config.yaml
n_layer: 25
d_model: 96
n_head: 3
n_kv_head: 3
head_dim: 32
d_mlp: 384
vocab_size: 3497
activation: "squared_relu"
norm: "rmsnorm"
norm_place: "peri"
norm_eps: 1e-06
positions: "rope"
rope_base: 10000.0
rope_fraction: 1.0
qk_norm: true
attn_scale: 0.225
bias: "none"
tie_embeddings: "early"
parallel_block: false
extras: ["some layers without attention", "local attention windows", "normalized values", "value embeddings", "an embedding shortcut", "learned residual scales", "skips across layers", "capped logits"]
init: "uniform"
init_std_qkv: 0.0494
init_std_o: 0.0614
init_std_up: 0.0707
init_std_down: 0.0707
optimizer: "adam_hyperball"
lr: 0.00449
beta1: 0.9
weight_decay: 0.0
lr_head: 0.0203
warmup_steps: 285
schedule: "wsd"
decay_fraction: 1.0
decay_shape: "linear"
final_lr_fraction: 0.0
batch_tokens: [8192, 16384, 32768]
seq_len: 2048
doc_mask: true
train_tokens: 108500000
steps: 7031
dataset: "wikipedia_en"
Each number is 500 + 40 x the weight over its row's rms, rounded and kept within 0 to 999. Layers, rows and columns count from 0. Numbers have three digits each. The size before them is the row's rms in percent of the matrix's.

# layer 7 attention query, 96x96, rms 0.0494, rows 0-40, columns 0-95
124:449521537464498579533509516554559498521444435476451493517443456558468509519494459530491488466535506500446497523481505553511543541497512476470518505493428576497620525516557517507530553506474536528496489450476533568494508434459524549569479482577492480477493493481436514487525359496534519461
107:548517529555580475525509437426468554534493496510593505513498432517473526600456508523474449465472533505405481477508513440521493586430534511501483535471571483495448530459535513509560472506524558483550528498562489465468462474529460490486524479549455500553540458575468473471497551506486457478
106:494533488433473526475484503517507443477476493534443547481510507532509538402508503458566524456482521473565566484510464519506504544596511444510510476506450504492564412523530474503436478429507442529525486512511509535503519555479481509537478519483585520475542483484484611543545393581526495504
120:472450470475461501426525507495454434460496549541528484418582577517551525464478545457534478506486540472534531530577445507504486466536477450550505450524531494509513435538456518518426435480491457463486543530479446511525545550461506502508489532414590426434516496505521529474548495550543504494
099:461512467405534537502624472469521453512500434519480508594504528522490438461514467444467543452527527503543522500464527560434577474534513493501505484486428545500558487470505463526502572453488542519435514498531510462535527504504497570534427497529492432462519491495548522494578458496560502462
087:482463474405539513497511533496422477542475503450487511545514446555449483462502490490599539512475488489456455502514479515565517560503449468494494549566443491443508462543532521499526464485406504471521479546449473553458512447533550507468546530516562536458579448485495509499494371519515520514
087:527525457450525532433574449485451548462510481557565479516505459484508499558432502479436489510496460547533517542516570502518473496501490562477452537482477495506503507508493492490522500531444487465439491500451554493483500451551517534567450574556415397531491533450524401437546477528542537473
083:524456490434476529498537468550534486466535511475532483464556587452558552438474590468471535484496568532532499542450425503558504428535508487474466349527553506514519509543469513551458479506529517458544497497527501527537513494496518503498472510505497430468517481581524474482572478523448493459
133:494560532524539500550499522536581549564469412511440457565428519499486469493575458568436468504529479483482506438453530493481499510475467542473539561489494505496465559491554506477534561582565487528479435448457540497520462496490565481527568522489448497528496552479509483488507560430459517457
099:463510543483542514413547435588519546446494469577490476383516484530481491520510485481463490568559563477465495491507508502477524452472506500484461492452516530504463528491429507510464550567462497486510472412493559493515484451491509469506454529523465376517488523486500418452544485524565487480
088:473407440449542529437437433492522523507564484547527442545537491502534441431492472500501532562487516518511502516510485557511525485499517487509461522472540462494458521484484518533434512467440528540546422472493514479489451434486581474529439573500496432461545481499484460481471394534480425464
088:523561534478527524544484496505539500420463479554547487463487579498434459559460525475492525462456526473485556490429485537469461395519545457567462489482516495534513479491512483433473534536523505465468555482483528532456444496561507518519479468508485480504536497433487405433492617468472475443
076:528468495472495575509469464447456549558538519510521532504449485476526513585503469540550479555409514481509496509538505582528476504486506490547493405579491512507496512530513579530503408519482477589484474581466489424496521447478492479546535526471465462480492503496428533512416462470553476493
081:558460506512495518456415487493452568558526544489569476532515496461510455469466499519541499466507474533456444503592501467585444539503521552507565498477536534471450504483490530451525435461475375547558528502439519500469509515504527503558538497503451535452458452565532488492451464459450466505
101:472504496511571529529533463580518525487500497570493476505499553473426585530453479465483527508461519511491494511454441555483562431440497492487450457542533488490531538477502484513467530499419525468518446526493473546446440406486488443526460480497513431537480501433495404454537505524554548426
079:439474488451513520549547478511503485405519524534543444427536585520479523474576489489495577501493530565503541489414479567491498443491458496477482494548521503495502552473454538506491480458471544484466434496466463495523441428497571472550448517560465437500524493407520465472550505512497502432
122:497465466502524461476517499526547445394594510473440502530480569478484472462491518508468498600561428496502433455522525452442439393533448544521453514554499459535513478520469475441484515496522523522505511494442509522528459517479509466444510509424482456457513503515545454489503592522474535489
125:503513514473545548523611537491517521465442403512429505528502500505485491447517432527508535477560491500542460490459536509472546488498513558476529459485442556507572553484515497479558561466502538575479486435455545498486518480477463558570471497576475418521502540481498462503550469494585522451
106:515446454496436491410508490495486532479500518491567477443480520512603542526514595480442456591467573521515498574501475508517475498507437438513432466511561489479466472527450490531458421530499500421494484539493473525542518492465529444463470512476532474434533437532510471425487485525496471522
091:482453478490451491479469515465381492452465586406591470457520470521546478552500584478503519551477504457474488557518480484567506513518483469527497541504545474449504522548471536502531446525449477424504545530495481459480544528504529544453585505533527529458524455563449504474525486505455507571
113:466450463430470531446477457523467455507528575507528507496552532499551533429461580477574542532446550501533539493541453541498478482516506456513444423489508476508495423530462526539444465508441460463500485555524424527451509467516489515507475571480558480417548453482518513461481430560534494500
123:529518525551521467531481493501525595508464460479468502468478459514495430509554445555428523491560458515443458497513547468553464576457515584474524584475493524482475558457552507480581505513542493574478514413451548479493477473516509461537518488541439554529434539479512443474478515440471496486
112:516480581534505496523473487498560532470463467499482476520458513485463449519532488558476502535509480498468439433494559479511505516469480555475593595485499566493435538484518545421578552535514506541488493449441540500501487469530494495524540530551445490477486525499479445520449577388410507475
088:514498469482505489433444557476520481563564550468457462519560546535575564461479529501514504449404486522498567477518510514455505436561507467554474472521509475475542477514512454538449445536477482469483474567510421516527482508507555557555514485504584530435502510521480575477453474508543419522
106:529502524519480515488541446526520536424453499572480500463462484474506452527497456518414519519564510482507477518497498465492451440489447525435467499537480539552455481426465522490501546514562557507442508430461524516521526511458456477533504521509439370547516549526538403484558564455489515460
098:494544515539534496570383493498610540521528455464510490522454537488502517519539527513540475415442476475446508518450528502443516496537542507516486525498540534500455475534522454493473480505532585487508477569511435521530475548517528483480491478529516618527549529491503535519427593491450481441
093:500538493466478554524504515440504515523544513519524563565454433550409467487476471568549472452543439498505531505589527544496522560540534489532461452519467505573471470539482484520454533443539458566464548486545535515535495537549535523533489549514444492549467485574499545484429466498559449544
097:464490516493514515414452560439475526460486517522551496437561478450584397591460488511446546472484484541454528500545545483496453520505531544488523496490564470439488469468567493419531514446523471443573514542485523420426527494532472515474479444491543481490471465529512495540499495506469455515
078:482523521538486485446480535493484518481492485520476540443524450456496431603470518508484397455518538510499475545535565407526486542511558521488514507435511498458500512477560450394517486493529475413546523431480474524500517550535448527457541432463518530540474505549481483519503600520477473502
088:502460502558433493450483480516590427482481553532496488481487525501582472561557507495494571517502497396471519415509539479433534454505425515478520497435471553549475467486466510508465479509571533461439450499475478450527549527432513521505535533491509451490558557545510570534520499470525481542
097:447519498469536491519535461523474557476494422498545449440579494412410503481449485453426494451555542571508453573446479523538535489517468500481506527490548502511514504481530535455533517502457569439517462504497440511475506459507502502471445495543491434517527494455556413475524488540473595505
097:439487469391454518540559539470455459411447484487531493531514577576562410510550525465465599521485518490494495502448494546537451462516460504513480441566479494459527522473470527467537493523521497485451518459474526447514535532444500481524470477530500446456530488514459454444568548491451504491
108:493467512454546562599471454450518528515444492524505450456526451554594504549463442493544487472502499482472508555511518537507513566410521513481524547435501551458466525478564523501539519484495573493451483500596510519456463521552484486543533410530442528522531502499454470459479483497466456440
117:508490580468543536433600518480529459451489440547496474554511577449471481521511469457457487473553510486494457518461524510492513440540454500477492493498432445553569499466487537459561539462504533514600509486440525530450542471481490503522490551549488410517469553466534471463522517529585543495
140:487512556541526527520501498499488550483482446465538431547466464475513465595532437544457480562505472515471491515456526509506473497461484551423542511514547500470455574465473515446562532497500568567519503444476563523489450427479517513526573491544425483554441486490483416470448517445438493502
133:507485442499443474456521522518489448486509557525508553469552545496523530372472569434522506478473522531566503541483499482495503444532496445527432467499502501528533403563479475517449473478520436460484525543499445514519532525492467514456411523486576518419545506567496571526508490514563516508
080:525555545503558538507569451519495546511449464506472531558479509516494489606580408555477526470517506479476454409484545529494510511424494526493560545511462464496496535375541490465547546493531551534544502494465548458476493446473519528529544497541476471562454515494523493509507557490498543548
105:507518526544551512553484471532487558524454469489494476530473475505469467635545428556522556521540488485468500456485534506479533564436485575469546616535485498459453566440537519458555512505495521541491494462486546489483473475503537504571546496539443504570458493424487453498526518475462518521
093:515467460464472541485463489443478488472546540496524553473525505514538514469442574402530509471473521485551509495535473494532491475575524459533434472481542529521479434557424467518459505390454444496526536584541418525529526565505477463467459496471555506473527475543518551484466447549534471538
084:439507482478549534540509448493458477573469432499476499484470462523408484550521463550534466462603501521487467471529535585504461542517470473504553601482438492496465530466526504524500542522456509494467482477547490510463481582509537499572538465531452494543494491432490483539564526557483564565
089:532536498516447420510488485529486421488536527489483541528499509510496515397538563477481485459451529579544492520561517479444474464506566470498454432491489536532526387519507463573439445553509448480478517580437498483524555558507493557490476496467500516452541501549513588533505505502519477517
# layer 7 attention key, 96x96, rms 0.0495, rows 0-39, columns 0-95
143:503496526457468599523486526515505491561522476458482504480503469529509482498491431541559594476504502515508554499494505563519592560510544538482545500488450595503478517436534465454550515565505528567496515428481504547490507488495562528560509463534471533479486565451494490548528419445538411508
090:517512431473501506513510518475529451542552544462527540449564545505556483436484539505487589493512498548572431509521478462445572419440503515557513614477507476520479469436489456478475460462464525473482557493515496524453533535552492476457486438542497473417499534513507413497439511489515487483
110:499535491494490475498498518509429484472491594494506537504516532583388489465528509441601515498530488582501609487505512516528522586554559442527510472532509488467500476557466547521543530497497505465562500540520470499498459488474510553502541527485517563512534523498463601504552474510500477584
101:557482449465496480457482457525472523496507595515592565512575535450517540499423545424499460482464570541485503522499495478447507529562453447492467495482555487524497445587489469565485461414466491455536526559543463529534530523491466471493467505460553512473503499506464555481555464556533480536
076:526492531452528539543507499558513512415463499440544515517462509545383487560484469460544621510484553503497476503466476578552508452508498437454490432507455514524492519470541500535492533526535469526509500514528520474459481416500496518538550585554567477503461464535473527473517418528538537493
095:514578409442491568491489517527481445552531505433467532484490461525428551444523447486557477448518514519536551521468551510478603541471491487568528547494460499509459530502462467502552514501472571489528475431478471541577510482518519429538454459533505555554493489434509560556509512512538497497
086:526475486506546546491484506563509514499530496422534424527522508496483508551429436461505514491536538495523474448437501533500467497470537471566383553452484486532488544507515456544517521458495481585495472479557529453479527507517526492545521496628439453567475522500491428539483545465563500552
096:522477520471456497459519479540605545469480483523527475551537543524571499535428520450459497482423527543477498568528479508513491486573493443536446512444508430462530428550549494553496478586498532445519539581534459537533548479471487471518445511415543455463511491487498488454483478564501486486
139:498495599560565501528518558508513529516496448524439433510424487536473442514580456564420492530522433487507485456491532455483492493478508567461524514552505543509484536440516544413571538528535531539482509482477538435486476498480509546466517501526456496522422539454523522482500514428443559479
109:498445547549489493447486497550513525428463464540496467538491475498523422619448479446434564527459556538479380530515491466422487526448454518477529551515511532488495485488550541533533476503483523503524473520513487480497547517490473533528480544527519394468496467501495428477475463508596498510
092:609528534500527493517588459486504474493463556504498481484512496504471539643449460449500457530471479540422462495563551426475521438534491481563575521549515549488448515513521476498478473560475504509486537523538519478519578451495470480559562514548498514472473468474493482512486475500556550543
084:469474492538529519506430493486551478486492491479561433543463535529410510509544549554485540524464521544588485520439519503457534508468564546545470492482485559514528496457447472439551560398568434455488535507518503455482492517486531528546446479591523455438501502498513475494462463471478424498
083:465538471565494495504553527449477515566512563569506534546505435415494466548551497570510402528516459485528518481525518545522486493504510436498499499473461483479492528581506516504414503442523567569488530422533475561524548490514519525487508480463464483569493502524438479512575503569515548441
077:521484485499465498526532500487504507508483594462441562509554471453482503453446481543525419480505441559486558420475570426542547468539557480517583483485538454525483471505481496509510504473553514489587518509475460496493559508404519547544497428461485579559507511486482499509566469545454510525
103:465391516506445486466513441479446560461415501498524406522455522474542463576515482493398466500523469485527431529491515506469519480509522556478452486510434540484528494516509482465456486471485557516487504526560510519524504469528469521524437502555534461399546449553495422521483493434505492459
087:575495523486515469466496427464532580510466477611487437526481525514573519627512466527416436497463509497522460551492489505493506500448496479492530514474523529474512473491516430411541499547463587476467528530534529542574543514485523551541472472513497494500516482531470424442476487480500461495
113:495568575532479513476500542513538548533470370526490508519444436486515480494535448522442475468468527474513540527451594541512484536467471522424498471462442499503539545490551499468535532598496517558424447495477550542535539477513463433515524466517457487526489511491511505460456505535490521409
109:457491517482534521535505524477481498497527410465440420509468432528506480513504429581485548519501489461503484466490487546525503503469546573490475471558422521511534565418535541469561555484533513562485471462445532533456450449514517520511505537553433461503500481490524395563489528427493452516
113:541509417484503519479525469514525477530545527519546544483565512470529531530373520389529490513429560535467502571523513462489465539498419441523513496445574448495451441547552467571500451510486481476489483564516483532540567486534502503535470497461524480510523517492495521503452549557559500516
100:510547380437513565484463470504547441576575472492519558499564453438488535476428497463529463455526548494495515557446494464478531518458476426553486510441540482498452494521495464559540455516477524460496521535526453548536532549537496464560470491453502527584528492505490512527490475503571457492
118:546536420468489520480504512526497467565528558438553562481590513490513530494450531426575492469482561560530501565511530485458577473505460411522497553487497482488495442563472422576475487469462533447478524543562466515549547509510493447522482445499497528504529500500455521537525514532555462535
111:508461579547547450523561464497463548459425478547369447543494515490471503509534440547457480539518465505451507449482498496503507536487542573490592504520504510527491565449517539462558521495549510562511468456410492461501478472469513540501503518495458492535480536424530449489532515505438557476
116:417453557546590481475473485530526528495428428516447450516461449474493507520605458602423506520544455510495529452497540455566503543454523547480548463527512521481490531468489512411599521520564474515515497457466501500475464494455537548503537455525482475497495525502517462488491499453471489476
087:585592459477519498544455556485464407623563556435548546432518505527438496388434538522561506499476496521490525488513510454467513510509516493535479514506507536520463524531530510559480530470487538504478533462498507510530509538589546430527493444515491538481482501490489539456515535496529494533
088:450423482500459473456586421519523566380450473583528512554482479525538553588535506485432573483471524487521436524507482479508487528507502494445476404427569461528527506473493479500488498487550443508511501541536508512515496453498439504490506540536424477460507539482478466525489517479484499504
105:510488517501487442524435498451523494564520532527564438476461559525533499501559580526564509522471432507433500487531541537547453510503569506544495551522502542471531481503529485442478470529502471487483586520440509491498488534499458449489486467549516538419467474523530542432384590472447502471
092:533549466477466567507522560491537433527545544444565532471534461525555447556522473511583595444507536561529482413517508522524486459456461472550521497540452505538510472524468507547452551494486482540545505452523544472447474509560553491510503508488444523561469516429463519474556461564524535522
092:422512510467517531562509453496521476538487539471469510507488570495406526410501561601574509586518504500486543460524445519543492475560556512486544446465557500503465514477455514497504491479537401467519519551515505545481545466459527498484506519496554463561515475534490427495522435465484543440
078:419418471468487537523418460535466502491498495487512470508512538494452465418484574560518554537498437453488576492513471502559455491512500533446458465537472482523499494422482520519564514521521439467567517528437487486450487465539507436435475546510535512437520476546519463525490511445406451518
086:467566502519515446496546555500592503626522508571475504465469348519459477485551498555510549483527587457480486462547505455503488506440481476507517442506546539481506497487526514558487452487508429476488485547541505542507543556553468513492578498488505527495476551502466483478463535488501493530
102:484415531464508489506469395542460554411446429484507406563485557471596556606495501452436462507535488494465513499467500532512483476525479474499464447488427462511484496449510471514530464544483501490545502541471487493516523453484451469531472530561545479468539465529533478472468475454467466509
099:474485481446524527547519455478566526507504464606537533514468536534412518530446451504448474464488519461490482541496469510512540535559529495436496506431577466521462465467533503443572557477522512483484535533534470472536520538472521530549419429461500495576457578455520460529442441491522514472
141:544450428476474482488476466539459420484508609448527552445544432532532527533449548480587467512489574498511540505520472517484621546505509428560477474490489516451487413541461469514477429518482479459470520550553479490499489523510504484472446494487528548478551461540493516523507500518533487543
141:489526534544488520475516546553475555420543461483447539564440502504488439529481400489440587534506466504502488463485529516527451487490509568433493512496510475548507571442477503514486559495516443569475457450449526438527474427481493493495550578489431461544457539467480433489502490450488491522
117:469503601542538497479539522498500539512492418498456460568440501491511414557541386522387522518495469477509439468505511498546447491482501539466526580506520459531484582423508533477515559479493471526475469444452511482469494495489445512528541529454454458527465542482530434506524500495489484481
125:527524401426468488545468458467549504530537587520516540450523524472534550467443589461583478480492529522492566507504453486487553514531505423568456438489476525510527439571503474522456429500510563456515525528545475500499531527541527481514454468509587498491550469517498567484466498519527467480
089:472480577605529446491529533540482536443523430479458506513460480519504409581569418504429499543509449470491488532508520484515465498520517568486536515473514476551526577475484545498528554502514410526471483523467524464483502512473498494433548517491421449575460545479458469524522472480476533534
116:435488517553515509490518495515423484479488477481479531556510486522496442561509432573485483530504456476464446465506544516481487543488494521431556514469496520519470600395485545454578602520470495540466452455471511471462473466463487539466567542491412479540453507486490433530505468455470519459
094:508487366437451482485499475484496459513468539541520517420560490521508579448467552475582487477492539478512585546486457505443488491507487477586458449450484483494538418552473479534416407534502514461501509499534493504535486483489542496480442492524542515424547477519548508489502517525524475482
106:471474517505489488487481548592405424448510534494454618503463441533447452546477484517531515521494486459478451467477496522530529524445525571429546518490525471524520546421477545485554569471432490550528494456450496498479468446476508501478507558520487496581429527442529483499504505499516542531
# layer 7 attention value, 96x96, rms 0.0493, rows 0-31, columns 0-95
095:480443504495504473470440564596561504519530506535434553504398518492528466460502495521546492522591490528493561490488455502501474487511525507534496488566536497536513501520545528479452464527633431517496504526549478445559518539501487448524539536480527520476511393523463530503458509490465488579
088:494563532426531505456536539522434534469460442547533518495469447503549502520521499453464547456455505473520473572519485488470526495480458472458490493541464527475565492444601471555476523456456434467494462491508512474536463457500402412494451456551537398494526503455490507460493509436494516445
106:474569524461476491538512481515499483482536452535509508470460544410446496518466499490468496458557554549521535498523514582415594488535455520539496483508487545549508520497500435531455511561378449518454514522485450496610509489466500510586481544461504487531502465443510460506480542524548539525
137:546441534494512486492442497513447523532462565499528520555482455585487520432522519527556505452485502560418529480552453463467526492480557522486466413500486513552519493524410562465522500459524514482585489544495474443435402476516569529468523515479491517477556481517499521442532457524498431537
088:510599469491486537504502494535543549493478527470450509573555480490499423480483499481520447485462459523500510527525509461492518498561476463502572562518483517484591467516450435539494520497496529502480450509474562497393517495456424445420434568485490509543489572456552534509543468501436499557
107:481429527538490441455517500526533464526507529537480488512503487492522517449532500469526384526513485530440440469508464437467469468525497477463492501387491544559505497511483533516532488508539514541560559444461545496451604532511549603498484480512455506445491510553509511507449433485466498404
101:420531482561484477556547437511525503549525459555480480462469545454492574492567521525516460460474496523552499493513545491469578534473394472486506530500529534459437511471486475578529489527472516520486408469530449379538491533458566482528505435510506493489510508476491484489480587503523479453
106:440569524472530429444561526433452447477436463597501426466547543447450484474501530499451487464483535524622551544522488481545498504529557463487547527505460506515522501473534437503526469558527476497526463501502529479497521435528438485523509471559550491472525506565485507534462521481547564496
101:447525510467445472423570537543566437531432455548476550434538567480523501525489485515474467473481530489536497530512559531466510569538595459531524526517511489542495518503511497435525514616464491507525516491465468540450500470469537487543471536444500534474452478554458433485542515535530577463
115:588498497538460499517439514507471503454539531413460521519499493545464415475469511455541581557497441505543524422458477519473461422502441524516486512473543460449464469529591489472481488521453479536423521478520522501530515480479475453488562571451513553526467531444532514530531452463495518578
084:513484504510482535460536466601423467497458538572498507444487484575558514464507482484501472571549532571459506475484452451539452440524496519531498480429585451515585487507481527507545503577520498484502537478464531494466490440478528549465561525437476505480508501510471488551449513563589499459
114:512471501572455550525474419548535499495523485460509479524543514488531499551463491480467504516413474487501442509459572495430454479492405482510510541456473537439479500524551470520515513519419561510424533482459489545465547501450533463515445423576486533469459492507531457537467527442489508403
106:564413512460536482495449556446403498523481498473493477592531487517487479466486512471480442442493478509517449496468548419500525485496529499487468519554412505514439504481600483500507479449512527473523494486489526548446562483435514499461440491622516562437548489500512526475497459478501475539
102:465478515588443479495524461474508477477417544462505447408550511486580500538493497520529432565402517489488540492538438456506512512548497487509546464564488472479534474507431525518511485558458564533505473489497519429468508456518498605449477535524484494514502544482586533477507497436478446502
095:486423477565458516492426504472504485512519554466477464549569438551451516403569526509551428511515450527507526471502446451560473573465521533465485411489552476525499479552475539493511473451478512514570494453479519528449427544504513543448518522518525522502516522501435532540462441558469480495
099:455521475468570542520509508419483537515506512572468566478531579412506532467496500516495477412437501544469451559512512507499531544471512469497545535554469518498486488495516510488500507515445434442592409498510523407415481533415511472514489477553485456513524532514460472501536527556468521505
096:500531520478528482399545545524448501480507468558440530451460433505537443485450477505468480480505543475474481552513442537524544446503522501495480504451523475597515506429529501462528499521544513496551471558545518589589512467467463448496496458420519490554494552518495479432533512490604534499
109:489631491543469471468452519560536557513544516532490542505499511435411452452503489519526545454456461494492519465528515519482563469475507474499474535502500570461507512512475474547457501535401448496477450524523511449596449495389502419524477497484495506502489423525533513491486526524472509553
096:496570522461520547555546441450457486508514452548523511424503483438479565552518490496507507442497528535437483520494552529496566449434410506561524553485434556459497517443485507498491491451456538471522466491521478550554537526512518426595458459572478467527515539474522485498529543532564510482
093:475359508546513486493476473553570452502535502409530457532501504535511519539494498500518452463554494423441502469470490514452446554517532507457477508493512503460494502509511515447555505499478558527461587529474515543464480481541573517449511521518501621532529464485530464465517423483496425486
100:535363516516496465519455442552494488498488499470527424549457504506520517546462526485510416558502482584425451427434514502496469465485548515506477437451533482512500474506481568533548487497497543502517552478474526510494519511406593496451517506492511546483514425559503443514493465478484549517
109:508533480466517471522440537427413569483496517476529487506518510484470514489485505526508536553495501544488498488514414535534531492499507511479488397502545433475545512545473524529477489449512437477620408515495513404493482506504512535427500530487492461538538532482503514529501486501401518616
091:512542441430542515551511489445496524511520516486534551528490444415498567526489471489479457480512514481456493483497577507519545547510468484495519595541457545447434528498519443482493546416400507481455560490510531500511496550524480504546473457538480470508489611435510488580469548549524530515
087:525470503484524493475443529554451515493479492484495537601478424432519511513482459459508561518514462576451528544390458536557488506444523468468490503496511492520593501506459495527544524424480467441419576477518528532500521530522519410474475505467498486545484486470529499557525524548486529586
093:508511505473497502461513458384493509555455538448525471554515528549521506530464490462479539542499522519481518553531451504557480499487521491535534525429510497453450529467522557500582550425487462439604496468503500536387558512544519501431494433505468457515468569514485503523450491527460499432
086:576527526434470452477452519500579494520539491462516539558487454510446480495395497424524522506558468535426464531543512522507451537536478507534503543506458550492477503496617544464482546495458446489472574541464536570484490513431492526515520532457480506498474562514492545569498468547469480454
094:485511469543478468531463394463464547511526482479466449480437426400464444497480485557469535572457486520607505536438515520543489486470457479512491437430516521427462525533527463536504466540455418502445514490491482472578517480456507466465491503458510536511506559526486500541451555482475504505
101:530468490411604543515535486458446488476500479558534482451520580523543443559446521517454462421489495507575506529524485481528490521509473524555573578486461469537460526485536464471512510538460514486509532546497530542401500453534430456520540476483515512554445523504518492448569504512538476547
090:533501555522403549580500526477487523478459506597435517410492521528470443462462528522524474512526474510405458496565466507434482513523515516539453450466518448525499471575498528463519496506516504511526404476490505505418507464503525565474498514489511538476474541513553539456515482565419494453
091:525467467606446454439553416474462493530471503438497445500550441477517501492487500518510546470424458480568533491525505460551458486517562503454559558471480503414473503514521477526544501459448509526460491425502482524425531514580546559501512552430507536517503550523547461489506449517536480496
093:460476479477512442464542576485419479486462506480562479404546492541508519557518508487498531520537538434528536494576464578559503553518545482499517453555517448427533494505473548513540471437482448475516506519498464461443411512508501590476548548525501430491528449498494505466507491494443524560
110:569471508490546439563480518421411518563458489491539484416476514446539550490548523543518426488483529423470517475577433505555540523493548488546514481548495491417518507524495493515512448486511485488560428537472466385570468503548507549487516511496521487535501537508502532461510541484477475514
# layer 7 attention output (transposed), 96x96, rms 0.0612, rows 0-31, columns 0-95
084:550517470476545621487577555538440480540534510550448509487526565489465546515522483439545549612437491578514443510501506520472527521445488501468473480528524487490470509508533490576531539462470516422494541512486534513442529460537525524552502542541488510466557536500496453530536523555575487514
095:532491488521488526540457479537567437515494521446470518476503476521499524545566480552456407449506483519545447551482571469508543480506493485496532481520571447444490472500520518451556462507576520588418531478430550485569562532494466481461522483495500514554479458518518463474515582479459578551
104:595487481492482532506497480481532571444436533491504490438479542521516487519494464420495449529516470485491450523468500452554530488444481452506513555454495499440459389532576510448574519440553511468536480452525552499532507474575478534460519422431524528524497497540524521495550486435505472558
099:423513479456517460589522492518519502569492485484534490520495543537440433513446473449461459519414544474533492485482452546516504455476462442486479442557543499502455468458494512573442474507481501533472464531461485513490492481396434480465464526515513424524572516409478517551530496553486500428
089:506420539512503485504498557480503559509576510548504551465470439476498493509513452546491480585476554512485488497567496538457429489585550487522477515500522575572455563481570476502544462543537481488540501507526501552502560533527498502520404571487469571474494462485418486469487538509485463425
099:516483517451584500486435468507433444449462493462483505541476518469495501442541470456500543466463582473545492501577462581442475517496550453462452472521515506477542501432492524534493535517524420572512513528496406451516497452486516449542513471514502490528567521460544490428496564519448575505
096:557504501415521548468441503496469495484549384484540387470511509457488464505477494460565515552521523527459457566538481556570514539496506432509536467503445452497444518532545497500460465532541534519504532547506526474579505533532523428455480492546514549477527487481543528577449477486494488558
090:555475545495488423428508536540522504458543544471472516451502543579465508544487496477527476491511463529498449562547532457502406501461499494464506547558588556463513491546461459514498527496533599459523491516524500491528470489440501528443545393471463501463483549517501477494497466521423532414
095:478424487513484451459505478475506531503532465514495425505464566462493524436521464445445460539488529485466528518506486553499548520481482535507505610520507493552496464480565493588482471457456503556535521547457521459416525449568432482530598432480512495458541488506491464454525458462467432533
090:499542520523551548555474486457464487455455532529546592504465525510517515534495483504478558453512465505494516497526503430534504439538521540463463552518441481494556575541419526491513557459588474453490485469533482521517492569533537527439393573494476559497566527565503519456547461525500463515
096:485436486468468437517526520411452510498531473537467500527527564522504482524437512458497493532516423488461504489538524453509484553476548489623506483525468546539499481502471558566480567510494447465462552540544448406451450462492474534580490490537479479490548442469544482445547480519434516478
111:519535593470498531443447491477484550517540439523556484484500466473490546548537565549481545485463499477460514548578499517579517534514471548449458444486452492507503592506568499528455484533463446498534559510544480505579509538564590462539522473486528487519545499449491497498536480493490442587
085:506507526501507470529541476573539457476523517546570474457512477484439489494591500519439574535485521539500449546482595567503521464506514490458463502492527485444406519456484531552470539572534517459469505483552476527526474460561444462515424566431456459562482494485452486537510516494499425501
100:472436489471533536566519459445486509495535466523522531566430490552425498419482506474409436523479481577472473507523502533513512514503461519522546489495458493565491486513522510496480568493468502519499592555597440507541459549523454431480462485538517542509529382519517533522458490535508501469
083:515462476514528469550534486443547478431571441429479542471491472468451522518489496520357544503484495474536554485410483445454447426506532468538460517544463505565495531506449486498505438442474513427468504533547451456508465517501477475497440495460488466516476472441484482551461502568485491495
096:540486484485487529480559534537503434559493479436549463518477417475498522527479546493479448506473457499525461519507539479507439457493481519460465529444536514477394454468460418475489488535488539511395428497465515520447540414555411505522475515442484474496487408513521509480442522472489455504
099:588507511456532524525497495505482470594519578460510546489519541535516523484545498539629541466532461482518524429529484495479534546508482522458513485484539492406517507538514481523518543563519526552442562466518536528479504461429509521476526500549418516502567540518501510542575484421517543459
096:545439563451465551459447545518510536521514455476562527467477552539460505562486407451562499489474533524478533532477510434507544435525507456565528528471528423495402562496450418517468486450552485546519520556425505571512533484518455489505494445461484500500476502514478484502500442475538497469
108:581483524514480519446470524490524475514539521519503544404482475528527450507534538562525482469507504484447506547471504433488511509510520523454529474491539507413408511529564462465472505494513489457408540475456498482401505504416537511464457487439543569528447543522473493540495517409579519508
095:455494517531483468541516490475451525527513432523552572540486487528519419502507493508452588504503502523549586520499486530509399500486511523528491491463486479559526512481447503560484421520465403530549562528552452509526460491545527477494469482545483432523564465463441509582554505521547431494
109:500547515484521470560478491514495493495519479472547426498524526527542510473509435485558488451452507482549552499590432571524496534451509401482500483558440542562550567457560516583450494491471485463550510540523488481519484496566510427596501528512524480506544523457514528480553499518488489586
097:513530480531490534549525488523548455486509535420499533547495458545505548484461530486461454522449452492581471504481574534522537472503457496479494531552433495467491461449506423450497560536507493498483437577539614540496488502444431424429457554494479478445518429490482485511472545545512512469
098:537536539583533547450455529467561494510572490522469497424521497454527475482518546522415475517500454496517581481430518466489478513527567530481551450451467526479499529567530481483504500509587535489541403467476511513496494527501487563423496424417481519502486491495532491537405499513545466500
082:537467494597481548478481486476508425601497501507490577509474519552504410486474500554480485436487426535550525479517516609467530521538531472515505518524519449507559478455424543458491498447526519540563422485495507467525491540504454537540502528543494475524524469462527455430461477481476465561
086:545553428543519524490534443489539518493519580500490499473418507487414508497532552487502500518525478479539429494563541507588460543468516559430458490591423511552495488561514468477451499628538474476476447511538530500506517515451536545523518513454530473443488511500477495528473556499458505503
080:515475500490574492513540452519502538491412463520468493485526435428537493495557485552470495464486510453571478403526458501505537525514513536400470490479485548481511498561430455535499464589555546521543447468502483510410555485513570522435477442459501431496529472493534530539519470484521479482
106:582584475490432528480524518475501535447496553484510486496551574561515480512464535507524494469557431482543478416467549477538442528508520521465492507434507445486552535501455516497497503487564504458493423521526502595548489555527471462510523540454471514510442433472488450499507480449502394547
096:513542462512485455488528509510585455570449563492469473424541526478517457502510531490458479484542442487447402467515506471513511591475569505475532504429542494525441450562519526543519499512489533510518409460512563441461445489530561487439418498504492461471495445549507515467456500534468516466
082:536495498455532497511581448480467467515470527477525543489547537527502627471497469450473469557501578542548498463448456447496460443499485498455519479548497464544492484423531483531469474466482526451485449521482451478556454496448562547509433574455480479463562416542545477463495517442489504519
093:446454548489527463521464507472473584433535488550477461518426517547465521504519554442503495538559495429470452565491449481525446550551484553526456482515577481550540520512416534497441467511501417521536395528465472559474460492517453518449491481562502526491541509459511507493561492497484467484
106:480502450481518464595510533523568502569484487532466518493506489536465540519533422500541473585425528489483502538469500458573457494502454544528447539549453516542560442527494469511452515471482499567477421445516556495536515501511445465409562470464555459430494451472478487535469464519516525464
086:488507436494449503558498538534524416421544450447538458499580551543561467520548548424513490557509472581497514527473528488532512411520455505504547441549494460496503469512527453502486534464528531482492465489474462495475512522447509424521442469492479510489565375514491532524501490486557522461